python train.py --num_hidden_layers=8 --hidden_size=320 --num_attention_heads=8 --num_key_value_heads=8 --head_dim=64 --intermediate_size=1280 --vocab_size=3084 --hidden_act="squared_relu" --norm="rmsnorm" --norm_place="pre" --norm_eps=1e-05 --positions="rope" --rope_theta=409000.0 --rope_fraction=1.0 --qk_norm=true --attn_scale=0.206 --bias="none" --tie_word_embeddings="early" --parallel_block=false --extras=["local attention windows", "capped logits"] --init="uniform" --init_std_qkv=0.0388 --init_std_o=0.0 --init_std_up=0.0388 --init_std_down=0.0 --optimizer="adam_variant" --learning_rate=0.00116 --beta1=0.9 --weight_decay=0.14 --lr_head=0.0167 --warmup_steps=395 --schedule="wsd" --decay_fraction=0.816 --decay_shape="linear" --final_lr_fraction=0.0 --batch_tokens=65536 --max_seq_len=2048 --doc_mask=true --train_tokens=368800000 --max_steps=5628 --dataset="wikipedia_en"
Each number is 500 + 40 x the weight over its row's rms, rounded and kept within 0 to 999. Layers, rows and columns count from 0. Numbers have three digits each. The size before them is the row's rms in percent of the matrix's.

# down: layer 2 MLP down (transposed), 1280x320, rms 0.0427, rows 928-1009, columns 0-79
# up: layer 2 MLP up, 1280x320, rms 0.0577, rows 929-1009, columns 0-79
down928 101:478545515528555496443491518569547500456534563480511545570523481549500583451500553475468500515532459478439513463531464525513441562530506431504495491518547517466433520544516557394540505523568543511519525473420533446494478484522526530466544541
up929 099:527389565483431477494488496516519455453531449513479495462528474541434448475513482494514506447531525478512552466490461492478508536487453507553570529522500430538479513526459458539491445519450524500499487493430557521413563518477451467513491549
down929 093:496472489480543556497505513423496578572448563504487555541519433470504468551567532441584538530533472530536477495550544465509545469518469477546471492541513496451487452439523568473466481485546520458449481522512554425491476609522524535513542617
up930 107:500443559510569518550514465465479543455476490436496429497509521475513585437491510551582481563499482480449490474556521425542384540433441444542521540457539435500492497501495448454529549468488531527498551531456556529516529487522455527518484406
down930 108:551523452511463481532461494467533590544516556444551530503531468532460488419564455529512601531429531492496478475442514492477465512521538471483455534545566485509536596430495501550520496527437467559542446490549509442447456569502554431486492509
up931 105:586483589587520490568559508502486539442502569530415504507447581553504494473497498540506459518434469479403450551521507550527456542485438477568495484437500519582493516464481470459433484485513513396525513567475500560503447502460559515459444457
down931 104:510447488511562430498493456482540562468501451509515461482439557544459479447491531515493498547533438546500489545537490423523499471494479471387510453575455406561541524551518559421529462508537505491527515482463387496542550510510528506499505508
up932 101:537504512459482506519478506488499471455453479481511444548482485478488492528462419544482452547481430493492541513502505521532494515561457526629521472459555478455507416478476471509513559513499406491415495490522467547481556407519492460586466513
down932 102:433534509489491545495493443537504505540518491480530491533592491504495447509474527450461478528498478485479479486534422529534516497431516553468516551442526484554543499498521471457539512520421527486524505571525543542490480486514548550509478536
up933 083:538368587470503499498547510591487461487489473460507550529524585563426487481541521530527453488488442495473469550496543503511526463532547466496562496505494477473450428404441431413527437527485529472482542501478506518538460473522482591529539497
down933 085:418564498511448560450505514405488504540500435464467495458446534459551511540494455445397483508522564472510472518514522498536505532533490491507484406478495533491466515494505520564475492437485580486544528515444446510447479472566535488524526484
up934 102:492488510430442534478453457544410465485473489452501438562531516571514468478522493501492491434438504477518483475585425477516484484510522528487549501530531472471505482535539547496508495565436522552462509422443488522466595532466565533472475479
down934 099:463596493585488505508515533468534588442494522487534605508567515474474603514474529455472481545516427503472486499490541464425478490470470540497501458528571507554455471467507560500533491523532448503497468506574443525584504434572487568496506551
up935 101:613462561506441534469469540551544510526572516490504540504471507495474509529476487568475414519495553503490462470456450619549493420539479443576505610443475554548565426496511396502480488495550460538444568521517542445497498591507532513488494462
down935 100:512512508480487467488540483464525480479448482488473481481479518602513520524466464495532517492469588519592504596506501482428504557516463498507603497519573512541416516463487532494550496548480540438508438437463480506501425550478552547477466460
up936 099:460508561505567531472500473510451553436509566497497437482486462526494549520504502456536451478480436480501526504525480545495519526452498545490523458556431584463558534481506378413485475403522578560482464495497426498549470455538444452453442532
down936 097:502481543493455496498524504475514461490508459408540538513559476455459427473419484514531553525506640543452499456475540416515486430513486450561498548412510429491480493447524542501511520560523469440414474527477427509524523497465469506449478516
up937 105:450487462468536563467462485561472556509429530449502507451515435553452501439519546482519445472509507543482491618525499508455488475493502479457566542399547545503490450486467538451546498546532580524505445540459583481508496571512481515498504454
down937 103:521491538541500562558428484552422537505456480460514472528451563441525477507479516476510508499451451441518547479563451504471486463519511494498534483500379479479593503476537493514492468505534534544495501492527519472526462503518536480528576446
up938 106:568503537478497472429427517457511524496559495469502499486507409582490475478517509555479563533464476440516417488549497566530439469500460456462521508499600514520546449481519494427488540508518519486476588542511512497527482487459490573444495563
down938 106:594484544475421509519517580510559503461429482472545508436474560500418489459504524453500384522409414475516500496532472464461474456498494501515480534499405495466514446525489454536502457423502566521452485517505443467483510558489527483591468473
up939 091:484458511465509531483549472521564588482575514472482473514563506539441498551428423516516548523534504501462522491502522501592478434488553486511479507502459461513525487544525469487430483432531409557454475521484553463470494558423487502531479397
down939 094:480515544525485482518572511485545509495490535526472485480607536486507508513450528469549521521473559512510502502512546559418513444554496532495496555504543551488480545555499497528551489454528528442480495509519596488493504544544501464447481459
up940 093:486557460500487493491498522473512461513445517490483454478540438497532451458523546544543506497468512528514537547500552463547474547387506510475524561508589416559460515517463494512546524526431441555501542425434438517481522424542482536528473439
down940 097:439508515506480504551455449484519570530539553564478509491538556460494454560498427553538502483531494436452445448403531535575494476415553406468468468486565520445480507481466538465487452469499551532529508555557472485574536512591411528525478514
up941 101:520511521443557527547496510446524492500495464490518473582459456455472506507579496527520415575544476473532506492551525540499380594426560450501512573484547556481500528474505477501444521478558514570431523485490486495579493491515594528563512478
down941 098:558552468464467485489518507413516414457467563429514432496467505469534494503432510505511414465487526485486580550461486456469489559450475542528490450505475397467472571493531416540531486485466487477518481456489580520571429459477515523525510517
up942 102:527483505550519440517516454504492485513565555485580512550534499494495467531501581511470526580482485518425563512496493533549452530554500484610461526459494502476466498545538517514498538493573482545516440465484516554540487539431579420479416397
down942 103:543506516457499527456501510515416609432530472522506486465445497538516401472474506452517493567484460419507498477547502539522549436600489544463472457441446460464510498516527563470436552515533520526432527489484534501562478425525446536529578556
up943 086:446469473526536469499483529562479483514493535491533490513516491465496535524456516492593527500446524490503525559538464593512482508596547530428583586470518492498480493467496508474482439516551474478500533489500463502574460512421521483442531399
down943 082:421496497487443506598490509464522540488471494538474530488581520517511491445552456441480467514548544458470473509484549451541423489433498467526486543466478549431546491491497486515512538468469489506496574540503476490524491488555505433481493557
up944 094:452460489521489449503511440568582448439462523506505510485529511506467457489504507449537428577489487510534510451518563524463497520492512489520475534534453531540495448515545453577508480480480513481539468557516562584491435516537515468547474405
down944 091:450430480529503516455456470539439523457559507432528546485453438529551549504469529440463550484427528601529500524414490459536559499459547495518527519497540460531500550446567577522535542392525476529494468430505455417492529536465505477524501514
up945 104:488509432464477530524498503484485485486557485402544410479484523538520465464462549557500461449522519496477587457448593538548552498531513532529533485516533471490507510488453497530494544493484555572546453363508528537485445531454503546456544539
down945 105:535488560479567508492445475534576519572524533491459541581575558468521507460481501508524562492484482457538527527513483562490464506497377504581501448451541604485525553476501509543533529490466489477447516504477554499551479438519514525525462517
up946 101:522493450449543523552549463509438469486581503485483555404489533504506512476463521466538456491446577439554489584443525466475507524500486458450458569444428585460468496490482533518548533508408530494469441499460570548597528563548469564468538498
down946 102:465547546499487525449481448431541550506472446492445515430476515537422532566500500530615520496520480454515525550521564574496468508455469528457564531453486506529517475544528550510496506502547542448508524472509457463499507464482484620451447445
up947 108:442558449513525479497514469504518501492428496438527481493475474519503503453518538541526528528503486499475528453601502508531443558567503547427500494509407422471452539445487499529476465573546418459533475510487522503525516492481453482557505441
down947 110:499481440583478534444545543456499541504541554544543497482524464449572498487516460531557497434489516511503527465553596505424536520527404459497525478462471554583463482513521467438411497562545452565452480461533476509432483406515540477586494523
up948 101:461561484471513516502510475531534481538452406478483468520441494500481437510511504447506558537512521452389500511499460525454494480566463447494509469454463534573566424502513461536458473498564485517461509541509485464473486496509492509481507490
down948 099:486501530560522504450502531499433555490521549507485470422506440565464507438514584406479455503445483520509451511523518467475489511398491486463534498514515433511484496484482505489539514544459542503497423437460523511464538548559490544461509512
up949 112:479552532496568522584485470516495426479507535515511515484437509519510505522538485572538474605484435429428501507552497512464524504495494515547479487547452519530500485499529423521603526579533516542460507552518518509532551483532506534602566538
down949 112:523541458552512558488498537497486543500456482462461446447597509420510537552471483487468532441393538500545553513513541512518483442503513596532449460489520478479475520437475442572491488550536491488473458493454482498476458453523564476459487424
up950 091:510520519548560534506508611466458577492532488447503506514448486576470551589499480586509560440528460469429505533505498464471492540465509488567466493539575517505490552574460535463515452523512460499493457510542509552494466492474528473491417442
down950 093:514461499447550411446428503440545472487543530487517552467517525567558548543554504527545534548419530465505551485417505499440460457528450512563421438537494570501506527549482524509508597519488582457417490459446491500452515574501476512496490470
up951 098:513438517546462572527479538511451546455590444450528561458491415564515501523442490511443463491505516497441538528564492539578468516531488540486536530495491561542549473480500483462495533488551527526484570533492499479534555491555523542479494482
down951 101:498524442517458563537505472437492457508470488514552537532524550527450527463481472499500562491463552453493486534457441466511453465529464413511473482472490480577565536512515514524541568460447548508498451481464513511584476427471490523494497529
up952 086:486503486540574556495520510491509505483515483524490469480501512520429467477503491455469539500439518554446532503497528442524438479439529456475496537448440453454496516535444495577506477453504463472496472514422444477463537475528498508431566417
down952 085:521494563398539538495418505502543525593534486484504525480519478472526518505586508449536466541523516508490509480531499421436481505529499490518468479480573531454527564540448491541530480473482492482494463478540515508473440512525506504531513517
up953 109:497570465563473520460479425539566457441494518424452487460480601507478509449494494539466419460449419500477475506510539543503459473466491477572542506488547527549525538462403486520498562493553473528560490547484551503489503501579537542488441427
down953 109:462509506489517468467514550445548450586508517541473529447521468480459482535451528468545507465532455502537461524471430425501499603538526494540469517516441508466493430521538481540451607497556527504532502584594548475495495440452502522489533569
up954 113:491480492513482441573458458563494468467488466510561486542496423561504529450540537556487510449541499448478518495458512444512502536467463466488453474566430503536451504538519422479457564500524415473506506493503437492494482447529462536563532524
down954 113:511510500452428500463576399447461473454430511502533529538483483427475519458546483473522507477446472548564527477482436546490432449507490460552497436425464549557519523480530444504484546446520567471479459456477448469498460500457473439467484518
up955 110:555467476475485543496513470452506547502511472456515479485488485541499507502495511581528514514437467445519447517564527502571533476507538492570466459596526480542505483505506492498506512516477441462495458454424486561521460526493520482533500460
down955 111:526525499549455460473418571533573464498485620507527432479528476542506554482431504375477519510559480485502587502532445512465491537522466519463516447462538516529504498467475460579463420528417540519480522337411488462507523576458532511497522530
up956 082:435518509491518484533488514516549479485419431432438522519513519490547500433537486441522477455516474398525530456519479497524474560529619472483474502468401498478435496478562431481455518536549472495499431464533537541519510406455454468563476455
down956 084:513538465543538520529520475614492503438500466496482529539506585391514519430510414491531501516554492446495459505482480446514549558577545526460460492475436487442494578496519527538472485520565542543469627435462471548442472533456428542507560483
up957 105:409467520459534439461456500524474555474431523500459523497484511477492563466449522558541530489524487500518545559443494455467458497431463558471524499505528511541480513531557604537521476493484502605589553593543422498538483537534499507541412484
down957 104:535488497466511517532503407580477530497425482466507420510467515503527494451450531443538465530494413552537560508450511491517507519499422465490470505340491499543480483445513511415627468499501525517459484477445468481501484535510463574489460498
up958 094:438568503516501507463432502460519457461435496467419578537560483511538500553494577480525468512436478452413525556583540499550509512441511504515450572499471532562502463524565512559521417443482475536454518495504525523484503455461528555511504440
down958 092:519416472488461578510484473561514581503641599501492506473501487422477471458554513505504499460509549533536510482476442565506520557529540522493469473488493512497464490485411463443525494546573530505494429570499629476606538505500451431432458601
up959 102:509470446514541541520524419547544527521564471528538466493484612541533511442485514505540551511518517455483454479485478537525488515465531504526540571440453414482474528488483466473560557490563533488540454496488529427483479482546561505470534433
down959 108:478462520540481535523487529504534528539520527448449503576437502503513491419497465482517403452611572545499492458516498446542578509517481454521502466470499485401597491554420527492482559568437528495497504529454504529529583484481553529554543454
up960 089:489487504493442556535461512466382489526496516448467489478551451531525573489483518471544448502504477523514468527511399550543548516505485487453538512488496486502496455590513474486537495572503467553526528468398504505495564488495473514554466462
down960 094:424510476511402531478527509429477560464474450502477475483556615499484538549431523494530506497438524541438449487371519514472449391562514471491451569534504484520574487579500439458511492507536515498498412501532454467482511497484511548526519585
up961 103:575473582512497512574538548542533438506509557489466528454519496505516479407467560558448514521483478513537581483496477508583444494454561540480512445481458510521539493562462517452526510455379533536487477510465470598472483522504466541502504482
down961 102:531465453504494466487454487511490539473506545447468549453484490428529489444503451476505516539536498487512470496531496438483500494524423447497532504543527453464539473570442475544480453515511475489509423506478549427528534495469519467516507437
up962 105:496493504517637500545475459511478424487616422514513477490482497557435415514525478506506494522465441478522547516500472545520437567566586476525495457471518465517441523510498442507486462513535503545491552543457533495484494525510559539513530540
down962 109:508471544486509449496571533509550546451525423444531476492505455455482528539441453560532511524527538427490409533505495426539461482424467405575459427467579527487475546452464536519503509503474485459508518475466555459514450503452555453517504499
up963 095:492529418527625503431492522556475514464451567454481478528496440570539577480453484470528482623439501486476501485529475498543512556545496527479534447491449558497549485534514445457588564528539460571507476519548488485560463492405543548476496467
down963 098:552517471504478546459501509531481428513466468585515502507598509486507490475482454499513489526442496462531484506540465412460514516568538451478525496478531490486543487585540536481507485436472535521533435572579536450496531503520499551473455442
up964 107:483552447439544564517490508531494526452476550447516540511452520546508471535538487486532542456526527422537550498454543495497497532522444516503470496560473578459573548432664434394522461507469508497511519491548451387508490562532506529485478494
down964 104:478458521494531523564449463458531456484604451511491461560399563541478505451488526562548522477514498513518457552494528500514547420484484582485515509500491460512510481499521513515440464472558504489598589502549426434465499511475494459543497543
up965 093:420502501544530505518497472439516497489591491500544570541501440505539435494446424535506520495524462541409481478509506502530535541499586427517467503500467478598452443572488503556499461543496415555470551478513405438541472442475451517524482482
down965 091:484524514422430503503531468530398481574426518480417490503470480489592566447484511521492516566497566503554473517471492505464521498530491535459459479503483531449487506512476444495527453519539541504514540537507524536535508485453500531530485473
up966 096:536492452518493493454452570494495616456498498513463520503519501536516521493520472501464468510422483481558482488513464540455515536414517451554597564482519514530490466510542491514447454474542474526510541488507476518568554545482571462535463494
down966 090:524465491467533523500507417508486498555546519414517526543542452501461506588497521492540478455547568487544454507515507588570518493505547514471497458462495483483500488530505480453476489515449575519438446466477489440442464434490462542476467582
up967 097:435435494478529458476478511466498523509455546476477489576491481542436529487465578520513507538466495517565471536455460433498486510465491452491510457433467407475433572436447459512537572475500523429517492439481474500547488465535522475445507502
down967 096:499489501471494528515587512461559513447467431540503492474495515516467529422476540416483506564492458529464480537457525479540516512451510528441496462500543467487556501511539524526491481533539456519485568420485439512532502470417573471417476490
up968 095:502541551496486575583416495479497508466513395504492564470485469504514426567518456497458444528437480480555432558524434507424464528424474489483450458485469470544455474491475517633566542574426478511500506479450458526495478621485514503441464523
down968 094:519527452505463501558478536538441411496457439492550542506553478513496458598551535506432545503466516507500516519430534519487551526458496496458507519544471487500475530528507517475491470428507472491518509480506496445505544536473472456514521469
up969 105:460495473479498535529483477485551557506477510545522485518480456503405502522490554544542504535460520413443434481481507457528492536454490418563501470414484446463526491490416468543513527500536512501537453466469485566461461518527539473515443501
down969 106:515444400494490550474508534569495494459524512382473539468473483500520514495478476453450536432501439477470517525509522437500535519511594479493457488540441580575530473412529462476460472580516485489529498523502494504539494466523502576462525532
up970 102:452549534551422486496509457491511453443550520504462425530510478547500531557421499560530469490515475466475545436529525505497482525492565440478493495451499530502485537534467489485595534529530449523495444505462512422506531488430441519529565524
down970 100:494416494532500490522543505468512501438466487493469515495513442507555480505521560497578553570507612494558522493506510544488503484490457604467443498464541559516450432546509439496488517450592542534524523446490550470528503526429482488498568549
up971 095:468453582495501473485411454449436434482529551471467524508475424499475542514482527538484485504580513550458497494522437554507466485513363515523525497487440451543498500437509512448557566477441472514500439457489459519544471513450416528483456498
down971 097:586458462444486528505465509530501414538536435606504472450594502543502388428450503560631464497499462495525483525525478480577537541550549414448530510507514454454553503525431529524464472458514501517481505491554468565438581419507487502490501479
up972 098:449546576500484530507477551510442492477440503494546548599449456535446534510490582515448540484460493516420591520530494536517451427445587422514510524552495513527488411404555547511526537506495531418530576512474534570483498478421445491466527525
down972 098:434504505455500508484504509476499535550508512514554477442529505489514456445503394460512531474544430487478512417574459511472493469469482586499463488471475547503412527497510534513538489466490490463465509525487536459525467479485541479548545482
up973 112:498518582441523484535532518512493554455474467462490516475506549475447469427600605546590447408471511481542512524533472577482486473488515494491555497481518525432521555478517460543498541468496502514526550580460521453577546570474525522526453464
down973 109:479525441544508491420537432551462496526469469506499499433525570499499509511542507526551389521501566546523506486488472514457517492567485475525461451524542486510571510545485583419531512490583510507561517448469517532508546510466481431536518501
up974 098:380474462563503614486510527426484529489499483496533474473468473519462475450484508485499489528540509512512437499524538531449437567490518471467486525539509510507455439496512527423508496614474451497503551449485473477455473462458524526565461499
down974 098:471467458488487532500484530470475502421495521529487462553537644436591487512532538548449515476507528569469563491465483524412487444610449535535507555518496525427499515597438516510539458476445587507516589522560511506438450498477458560556507461
up975 098:515582533534526533486504519587518502474545417499488548535464512477518568466431501523505586449523494499470564488554498493493409568506532497509434532472547470548470442474529463490539473558510465473480585512535483484494490497446519512537487541
down975 100:451593586534535411520448461349466495513493463518548580499477508517533473463545495481463482504454536483577497513471554535534509530511432493432483537513514543481453528462517496543529450450555442566536454464482485476455501485513489532428506498
up976 096:503441609517492557500489484479484511488515486432558557454468477508434480500453487487488461542581465509484544495585452517522468478455551480483511537460506477521424387485462458484502508491493469558508486520478445547497475472479552546565453516
down976 104:531539437446469526496460530536559529523497516500551419516529550514460499458471484471454479477452495563493505429517490547477469479508504496474430444432456515491599533482457470538511486476456556449535484503435472514483539478487485560492539496
up977 107:486534510488563553492442507573480534456508458482551541498514496490560527451500498570493472481523516502487528534492500531499511588436525551499464433534520560496488537523519461505534545490578460516520478524453464547563527494429523465572575431
down977 107:518502447496448496458511478534514472534474509489516521539492523536487554465529504498452510513501446478545555555533543476476510520485481535387438540503511533486556573489465578537502543481457534479524476478496502529489546469447535497605483589
up978 103:480393520492514544542483514536444555475500558552506503504545487520484544541439513487545528563432504528545456568563491554482495500432515492491498550547496463489518458465556553596518459529497486538435554445516539468486548562491493494552545528
down978 096:479537535474481533483546492498556500526471421460569468562481458413514535471448435397524455516543481518513527505405489473547467466452451501499455559483442493497528533563499437470562489515443565540457468552486395587575519489403519509482495439
up979 091:519509530513441502468381523498539549528442477504486539530463483514462459490483510465534450510524509532443510490500554463521479497525515490503605531487468440516474521533480468537523487466495476430540459459493501570480439554458528494556481456
down979 090:468519404433480508533587498466536442441535395483420477484490517477476474461483493508424520556526470507457435492454486480532512483504515417540486461483429506526490440504481459468434533438533526558558495521478564539499487549512547491514467492
up980 095:519449468553474511492555560515589563473436538469464566539446450501491447475476474460490521509442488505487519495534471552458471445524562542458593436478568525474466519486479443434446392494561481420486498518569502501492524491531557553521429527
down980 095:446515507488512414467474500476504448520423481504501541534485515516448481515510489477399501489544502499522577457431560474567538527477510455524485472509419465531537548548425525500542487453496515463499468510519421443515510472513529455535496417
up981 098:426476514504483460532543548510494509510497499490504569475453491470450401478528483489501479531435522476487432547533555490480477483417466468457541479520514494444525505504531507539424552470480468444557487490465536498481460489528490531561462472
down981 095:501541479432525488486481472508454482462536493491492556563523533508512471536500506568433499487485474519512460561460484540509522546574501509482443450484478520520513525485544446507480495489548463508545440504492487511532544493398493544503515491
up982 106:446543547504523495503542491585537516464465496521448577533498534474484472437493530467517515533518518447498476477484528491543491513517549427476453605465477584530523472467470479527442433464514543492578445515504564480555479550518518464461455514
down982 103:430478524456474529533465455505499489494513519508462457508433509502472596510486445456503515512525472518426535425549522493477461464483451512518487458578506510475519535438542457452534502487527447542544564488545498521500544446429467512508468429
up983 086:497501512478577518482419468514531590505478513502550542464552544488451451474506447562508436471503538449511484460502516460525471512443396471526539504486488491529533515513549489470550523558582418421560469523535515556508463539482512510444498427
down983 085:483483518438503464512498614593491486482523479439509439500463446508482454527456562447492392472533466523516505515496463494509494442545508407487552462543489503486462453522487543475529503466429501437525516491535514524498460500522469504507470489
up984 101:408502504479545563538523510482414494533499505452426462578488569487493517523425548499426539534464511508502532560550531445586541536463527555493437473511508466519457511462592509502500511547535488525574532452443443495507511416452488474410494548
down984 099:577524428484470518474463488531512544559593466510499562485465514489489514464453527465544497529507478494491545453518488514548471484457514414500540550512510491522506501520396520590465560433528514451441498486558472505455546530555504518479472464
up985 110:537479546463549469462463477499534458439432435489543539470537470525517470515506580524525514478479518474470395544452512484442511493509504506490500439465430498501481469500567488529547484504534469481456442497492551551532469528440533562482448492
down985 109:517499519488488522426503430539531464495548531547482479548607549483573502499467376526483471481444546548493562483468463489497518474443494581463548443417512468536542542509548440465479462505461515528521507530501440452548535423502508553457535426
up986 103:482479535470563505493449512528436477519509472518534456492445517496511507411532567511523437531506431529429413529482523523511498485436507470576392520467498529559493513476510476489550508510543567531487437589455530507557513467534445495544505535
down986 106:512454503526540492528473508500595429489444566551492469485571490537598550522445524462509483536504478487518563484528477535529440458579484437506488521526515493543457492444497512481493497490597508540500473460494450479508532425530500534503503485
up987 098:462478462513491533453465542437510534509457519530572517471409501501454492501502475570552482436465479475462462521529434583465456480523522478529523465467465515532477536572479441421562495558586496483430462503442515496510449484399493525512570522
down987 098:529538551503553548449496531502524453536505487490549545531499483477473492566470517471538422538463512417531518506535588528568555501468467443548561522465552514482453458445536529472474548571515480441442543504525446503539451539484497497429520499
up988 104:544586489580513587483460448505497514478506547473562464529420434529469443560509517515473528610439440443508506572554482499468482440517497444564553517479476517445431481500531459481518516507525446462494484467504499523466470475500440503488480483
down988 105:427518510487579574547489551424533371462575585506434521453428546566558540530517516560499405492514491442530547542593531538582523499504487574512513474491408474525486526517505542523498524501550494438534538503497529509495480525472529495529512498
up989 111:420535568492533467539484516468508456518469469458519569459542455510491594459464513527568547505524415514536499508491558478521505477455554483501583485502463548504526547452454521521475532498545518507530487531513516517507463542435502531530504532
down989 112:496510501528451527472572487567529512507552553532516488576527505519550540448486458548410593520493580515441504498501453518536549419526502537486491521507496482423524489461477546493533440449508490452476421574595517520488470545486508499557579502
up990 112:473471542462427525519526539505511490463454512483540507444472570547521466513452528455526489475525440485446548587525427451540502463535453494541499501530536458471509475515464507483473483496516474467493560529485481450459488480495434483552447499
down990 106:502487528493429606451533538524458518525444528410537485461511481432472546509447488538434514522503490499461499435602486554510494468524438547523445480503439577540456505469485543542547508512465540399524497475487540539522505477452447490457535530
up991 088:544432502584517446471532462540458530505524623486549479463522484516518549520459509453571509496499509499495524523513493552544490472548514528542551466440488435474510507562478517498469524541565507474488530449511421418508464490467492545492474450
down991 094:573532543450535556505474503480533506494476436428489581502506504506464565504561533589517519486477580474488483490488504508522526455475547561469482552454438464531490550484450506459450592507487532490509563543500470568480425500469524471541498555
up992 100:456449515470499502546391510516539517464527509440455531537480519475524550529459474518524451447511448525502452534518452546517442524470465467559540495558493526467500492552528439478458489480515427503537559465534472587457518529484504496507513493
down992 101:477473542527490558475431473462487401504453417552547445515501487490517554519479496462534451502447492551572456495516505487509550544536460468485482485557498465500469470551588472459447467523600554503482528477503442535580575516524560470467442469
up993 106:569539505472482471586484446468539502461526546497558532452459460543488525443479527554535511528487604471426471466511485471483457548448476456449493479507453486521586527512466585560508474529457569526561503513482565544505477545525508517531480500
down993 108:505565423524520462529526527453500448551495560460517491469511529603448433511513447500485462520553439520510537562489518433450542482436526512596456539480471550466456491484561499541454530509542582519476494491460510514504447505426506528460487541
up994 104:596529518539514457519485425464455512406482517485481504469447499496567481486450458522476411514595508464518435499492532463507486531516494433554526485427530465565468557502503487456488497437518479484469552409478520466429537478439491514511446529
down994 105:457483556550461439503384487523524420558553513531495469449505515478417502585512537454519487408500530519511422490507448478518505509518548519426553499533564471489518428553511548529484511429460533502529475491441502534519539507515549566368454498
up995 103:550466463507540554497422542459490490466498510461486488470488531532507486426481476563498437481477506541516550604486532535472501477461494523539551494423525545476521547482468479433585520439558575522499450504472568541529463506453550522509472498
down995 099:474534497480435514509583510523496551581494491611544565517562542557521528565500493465511484469552424515525462437494539486494545547477557560477493493488440501548463505477522508484540486516460511500519560460567541511492491545535461517507446490
up996 110:574436587533535500515491487593495422457509468492501547439527457517521453520521490496551448552458505480511520531495459500519437530447540449587499541483515435498504468564570442487407498417502558487469497513500531497503500438472520443516451478
down996 106:426549521534472486521504443496510537474511482565508485551548479428429486487516520533488484477496473537499528464520519412551519448470512457509491502528491496581390502512487477475487467495494448541432489447552555534625566489496496540504534460
up997 101:551473535524506494473445529499530543447448467478509467486482497489459542557517551468479472527613455528555570506505446508519498502535534466484620457454481536479464525513443546550520530493520594496459564440520497474456518437432510539469484497
down997 099:499566519577437475602485569437482522505440526532508450558455522473454454470524544518457475555483537492496522482498474488550514565498498520482475465568444424549441532470515477464550495517506542508550544483479500466405513506567500499521445521
up998 103:517536476538477511551544486532476511454473494451513533537472565464589594502507499532551544615452473523520525543490480487546470522473468519482536536518447510574495461510470516465516525455589511568509553505480446567524482504485532551525503523
down998 100:487506531549462550459459487491524523517554499515491464449520479487419493542462468528483515449489540508468505476527532500505515532541523483523507471558478505505525506483571493526477495593475380474453473535509536455499560515540485499493515478
up999 095:432478518489543460470556561506451429453457483546491518438528494534487424470498572502535489570465456506421531492549506512468428508456464515488580527480457579501530456506591433495579474517507484513529523530451513492497540526459509504558531500
down999 094:594506507532474492548556527508506509580482505491465478488449546531527537521484559439472482509511534541505463544547477503423494493442551474511504498527568440488479549555495551488509517512487589537496584486519427461477565435445550523463406466
up1000 109:510517529561513498487480579470520548473526461468493508535448547501534494497521518555547517506484514505521521525426463495562411561498468547518381414475470489530492548531467463423422580463519516474497521446527439491480467482532530538557481437
down1000 107:446549555572527495416474512471516458512501571503432463516438488552520564464486512509498460536528475560456475537518524490483438553526502551527540544471454496493535576503603521479534527555517616508442580448444464521530465479463490505470418435
up1001 107:489560518490533494594577510493435450486460462432467559544476482471473518477550544440480445491533474481474458523554506482497495487537415491582486540514546599524473480481488410494455489494519465521526514551554521536499412512566495498547455560
down1001 104:542477564515537509487475502571540551484475479509456557457512557549482501484520452442475513484540559497542471511498488501516441523482494517435475470484396579477480474462422493506546569513635502529537479507504532401471501531540505471501451424
up1002 092:519502519522547463519493525525419510487462490422516467467348455502506525503529437506529493524543419511502488454511470465607515531538527465503570554509540542512582515419531454522512509484486425538512559433499474497494455495431524537571563510
down1002 092:447539446481497491513499491538445410486481516512457524549551539466512542586512534512518518523485502490513450510406424568521536430477522511514525459516499507491426545490541429467516455479522502519462478536457476449416472494506524521443457536
up1003 096:545422465535475499584486530525514555445607559459469557501531483481492475461484464598575503512528527532551459584473523506500436525482512493480469515429441469505451504488526464473482520482555508557493469535435471569501569561487494548468506515
down1003 095:494484515501506519436483411516528473520486560479469589489559493441480580561442494476450428591530521479501527458466562501528528525479514496488486454474520516472479481470430485475491597444468515448465491518420513518450496499448497479522547515
up1004 099:480462531528487506536520437432430468494522472498498419447501533553550570534535556550570529565482455472537526524430484502532508552478538439461544534457541457564509496518525524472552532521490508562424555481483506577525507461479544521544480516
down1004 098:465553534503492518493470475555466480589475483479476518502568475423518476538414463447445487504463469568547504475496575539532466380505511560520476500492581552503480509510517507484553558563453459469502542495523530418520468521569490464547472495
up1005 084:469490564488489462537518522498457497512536472496496493498457548508435501442543476474543452509518462494458494465577553492495422539479540508562519532463548470416439518474505544528454458463510553445502551437484500457517470461521481577460528565
down1005 087:500549459428477491535541512467490492523464569481487540398499558459507526438507514476472530531541588535507489591505481445550507528475476568518462516530506492421542493553453516492477533440527532491525478481542440495461453515503557458505480469
up1006 086:591550555484541495465537503570534572475524516424605496506522508533509505567499432542471465518466532526507566521517532514559480551497555429523518533533508590607458457496499570506480501550486451469534575417472505527496463510455547510541517463
down1006 085:439471508524528491504517517487482503519460475567505509473367525567526524486457521473510431503541441559461424544520470464546512432462491471496530448432554510427536474531528446522545523537491595497515429515489518515488491485524462444474545488
up1007 102:485462479531580468499488463496526530476483458490499548485525559515535546539460495457485521530499510440518474502480487492486481507516455530490549564506527543492526515529502514542510546552506450537583475561514524546498503563403526533484520480
down1007 104:516567448543458547523434536541459495417537526470521483532499529465516531513484560395497520437495505474514460470441515470469496555423502486499534539467450556504527467543549487522492466530463540536528482500477518578430521483428429516497474498
up1008 095:482522487448565528499449438497495548459481438520504497464433542515469509473476501443515408514509450493481517530508475452443506536485500481510477495511444522495502523536498491463500503495566447504555551501500566538538553397434502512571422461
down1008 096:502491494520474466533505566433543502498503524471522549542582521499571490504474435466460525430468458497566502439486516559560521505518430476546563495501506520587478519469509499485545580460472503444492480529493499579472478461500464571475518501
up1009 106:565478539510464537469506477488507530489527511408525537477421477461508483427458573505464500461498574485493533508513449452541473478446549511480462472505498519469458473443517503529494582488512469481450546480482448427496461491482397493551522482
down1009 107:508455513515461539500478515584528491448413488557547506481454536487469494541507463555533464422456509553494483465449500517461492552524433432433551555514549453530522531474520517506404499492513453536519425491475504569524582514516427556485512439